Weights of a small GPT-style language model, trained from scratch on English Wikipedia: MLP 704 SwiGLU, normalized queries and keys.
Each number is 50 + 10 x the weight over its row's rms, rounded and kept within 0 to 99. Layers, rows and columns count from 0. The size before them is the row's rms in percent of the matrix's.

# layer 6 MLP up, 704x256, rms 0.101, rows 372-379, columns 0-255
121:45 39 61 53 37 58 56 40 62 59 51 75 51 35 46 50 43 51 51 54 49 68 58 32 53 48 88 51 56 44 67 49 47 68 57 54 58 44 39 58 33 45 40 52 65 52 44 51 53 67 51 64 52 46 54 54 60 44 51 56 57 55 40 39 46 40 59 37 55 54 65 45 55 46 62 48 46 41 44 60 56 56 58 43 64 66 33 52 38 51 46 52 49 39 53 39 60 66 57 71 29 74 31 46 54 45 56 50 47 27 45 44 42 58 47 60 41 54 59 55 66 55 45 49 41 58 62 64 50 49 44 61 65 38 49 55 45 62 55 65 53 54 61 59 30 30 36 54 44 47 57 41 66 36 67 50 68 37 64 46 57 63 39 40 41 37 61 45 59 46 44 40 38 57 45 56 56 68 57 48 57 27 51 55 57 53 50 41 68 27 50 38 59 49 42 52 42 47 70 50 53 43 41 53 48 46 55 57 41 66 56 56 44 45 42 46 64 53 51 42 41 39 58 53 41 64 42 42 61 65 56 42 57 30 40 60 55 54 43 46 52 51 48 28 46 52 43 69 44 41 43 58 59 48 35 50
094:60 43 47 57 58 56 39 42 68 46 67 38 52 52 53 46 47 58 51 57 49 26 64 62 52 39 45 53 53 47 61 51 47 50 44 53 41 39 42 39 51 39 36 67 46 62 40 53 63 44 49 49 43 57 27 48 34 46 52 46 41 48 53 68 51 43 56 56 51 47 47 28 55 74 56 30 64 43 47 55 59 38 61 52 52 53 61 47 61 55 60 46 41 60 28 55 51 51 47 45 61 57 45 49 47 37 59 49 44 51 44 50 42 69 38 36 32 34 49 35 78 39 51 58 44 47 41 58 37 52 43 64 41 51 40 48 58 42 62 62 58 47 49 40 44 60 46 44 49 54 63 80 61 53 60 49 52 63 56 53 49 47 52 51 50 35 46 55 55 36 44 54 43 52 43 42 51 59 47 37 58 58 50 55 64 28 44 51 40 46 61 52 55 49 38 61 68 50 50 66 65 30 45 67 37 39 72 57 58 59 42 39 49 71 49 72 44 65 51 49 55 69 45 21 62 47 53 52 60 38 46 51 47 41 51 53 63 53 40 65 47 39 49 64 34 52 46 42 55 35 36 68 67 50 38 64
096:53 66 36 58 60 51 51 54 55 58 42 61 41 75 41 45 51 49 55 48 58 60 45 62 61 63 58 62 63 45 44 35 52 52 45 54 49 56 40 31 34 48 52 51 37 49 55 54 38 52 43 43 48 46 50 59 70 48 44 64 41 49 61 58 47 70 44 54 50 52 29 24 55 52 52 57 41 40 46 70 36 47 29 42 58 59 47 56 51 57 41 59 49 46 61 46 50 37 58 46 44 40 48 53 73 50 49 66 50 47 57 52 51 48 52 28 37 39 45 47 47 49 34 45 43 51 36 52 43 35 51 49 41 34 45 46 54 52 54 64 49 17 38 52 50 49 64 24 24 59 34 51 56 63 26 57 52 48 55 50 38 66 41 50 41 46 47 41 46 60 45 47 39 41 57 44 51 54 42 40 49 51 48 42 40 31 36 38 32 60 55 47 48 75 50 51 40 52 49 29 56 61 46 52 32 48 54 51 63 45 44 42 58 42 54 49 48 55 41 50 82 59 43 34 46 46 50 42 48 54 52 46 48 47 30 59 43 45 63 40 58 35 48 50 44 68 49 45 32 55 40 24 62 52 41 55
107:57 44 50 51 68 45 41 15 64 57 41 49 51 45 43 57 73 51 46 58 33 39 35 48 41 42 35 43 56 53 58 56 46 30 54 51 48 30 40 53 55 42 58 53 60 46 30 41 57 50 42 32 53 45 63 46 72 48 48 30 34 52 46 61 76 31 59 38 40 47 58 38 66 51 52 57 40 46 37 46 74 40 53 55 56 35 44 39 49 49 58 62 51 29 63 57 38 63 49 68 56 47 51 55 49 47 64 48 44 56 45 43 63 47 59 47 50 41 56 61 31 47 31 56 49 62 72 57 48 37 51 51 28 62 41 51 46 54 49 51 61 46 57 36 63 47 61 54 63 52 77 62 40 64 48 33 29 50 52 36 40 49 60 52 61 43 47 48 47 55 53 53 50 46 31 60 53 46 50 44 53 41 57 61 48 54 49 47 35 37 47 56 43 56 60 61 52 51 51 62 40 65 56 59 44 54 50 50 55 63 45 46 49 56 57 48 42 47 45 57 51 44 48 68 39 35 58 42 58 46 54 32 63 48 46 49 52 38 74 44 41 47 40 65 52 49 56 62 42 35 70 57 55 44 58 57
108:66 55 64 25 59 52 67 54 40 63 60 28 49 36 35 53 56 51 45 38 41 53 63 46 58 40 56 37 66 53 59 58 49 38 45 45 46 58 30 59 50 40 48 49 55 42 45 48 35 62 39 37 57 51 53 59 64 39 48 58 72 29 63 57 60 33 38 63 50 66 51 40 43 66 61 49 66 56 48 44 62 48 43 60 45 38 51 41 61 48 34 58 51 37 53 51 58 59 32 50 60 65 48 35 47 46 43 47 67 61 42 55 30 59 44 64 36 39 62 64 58 53 58 51 36 36 44 48 48 47 62 43 40 56 55 48 65 42 49 32 53 40 67 54 56 36 43 59 58 52 67 59 54 60 36 46 49 49 51 53 55 41 56 71 58 58 51 41 47 56 52 68 55 45 56 72 48 43 53 51 62 46 51 59 43 59 55 44 58 48 36 63 41 58 49 41 57 51 62 51 59 42 53 43 41 58 50 35 40 36 54 49 53 66 40 52 52 49 51 47 39 26 41 43 72 34 53 60 56 65 44 55 45 62 47 52 68 42 79 45 63 47 30 66 29 57 53 45 48 52 60 50 48 54 51 48
102:34 42 42 45 49 42 39 40 66 34 46 33 41 17 47 50 46 45 45 59 57 50 44 44 57 52 60 44 41 39 50 55 65 49 52 55 47 43 66 50 49 40 53 54 50 42 38 44 62 51 57 37 54 48 54 41 48 54 42 34 63 44 45 59 49 65 64 44 61 47 57 41 44 46 37 58 44 62 30 33 44 62 72 42 39 67 60 71 59 56 55 39 35 60 54 52 40 46 68 54 34 43 46 52 51 46 38 49 57 50 52 60 53 56 48 36 37 65 50 41 39 45 39 54 54 50 25 61 49 69 59 49 73 55 55 52 35 46 58 47 51 58 32 49 40 46 53 44 53 49 57 49 54 43 49 62 48 54 53 31 43 60 67 39 51 47 44 52 39 59 70 44 22 29 52 53 35 41 49 43 55 45 31 54 43 40 38 55 53 50 59 51 59 55 37 45 52 46 38 57 38 72 38 46 60 49 52 45 73 47 54 19 51 31 49 45 30 53 49 52 52 47 42 45 59 53 52 30 47 45 49 67 53 24 50 34 44 43 51 60 55 45 71 57 39 55 45 55 44 47 53 53 56 56 63 64
095:49 55 48 49 56 27 51 31 53 39 53 45 40 55 40 52 53 44 66 48 34 52 54 61 38 50 48 41 55 76 54 52 44 41 45 67 53 69 59 48 59 59 57 39 31 52 52 57 57 32 56 55 46 31 41 78 58 41 36 55 47 44 67 38 41 42 44 57 50 50 62 56 57 58 44 43 46 44 43 44 54 52 61 51 30 41 73 41 43 36 60 52 38 38 45 41 46 46 55 45 65 64 75 44 45 52 61 53 56 40 60 66 63 47 53 56 42 47 42 43 26 60 48 75 58 44 51 41 62 59 47 34 52 73 47 31 28 57 59 24 56 34 42 54 52 55 48 55 53 28 54 56 33 47 52 53 53 56 34 37 65 40 43 41 51 55 45 43 62 40 58 65 47 54 45 59 57 34 45 49 47 64 44 40 39 52 49 57 63 49 58 48 46 50 26 56 38 61 45 58 58 43 45 42 43 42 56 66 60 35 55 41 48 37 50 51 45 54 57 41 57 55 35 30 53 54 58 38 52 71 54 59 55 49 44 41 57 58 70 57 42 35 51 39 64 51 51 50 53 49 55 46 52 51 50 39
096:22 60 35 38 56 46 65 47 49 52 69 46 39 36 30 36 62 47 39 41 73 62 49 44 44 40 63 45 37 52 46 39 50 51 37 50 60 33 29 50 48 53 53 56 47 61 62 36 52 48 60 52 59 48 53 53 41 17 72 59 45 51 37 25 50 58 43 57 32 59 59 51 35 55 46 65 62 38 55 50 23 50 52 52 38 54 51 33 45 47 61 42 30 50 51 39 52 53 51 65 56 60 46 51 59 58 50 69 50 51 54 52 57 58 30 66 53 51 56 44 47 56 35 53 52 48 42 56 43 43 18 49 42 56 47 62 52 54 62 35 48 51 44 47 54 58 38 41 55 49 54 45 55 51 33 48 56 60 57 51 56 43 45 56 56 50 57 53 48 56 55 41 46 57 61 58 47 38 39 50 40 46 61 32 52 55 61 42 64 53 63 55 51 55 44 55 60 50 41 39 40 45 58 56 54 52 40 38 42 47 35 43 63 63 64 56 29 43 57 59 39 72 40 52 51 51 38 42 43 31 36 53 37 54 61 32 42 49 49 31 36 53 38 63 57 41 53 53 54 46 59 39 43 52 33 39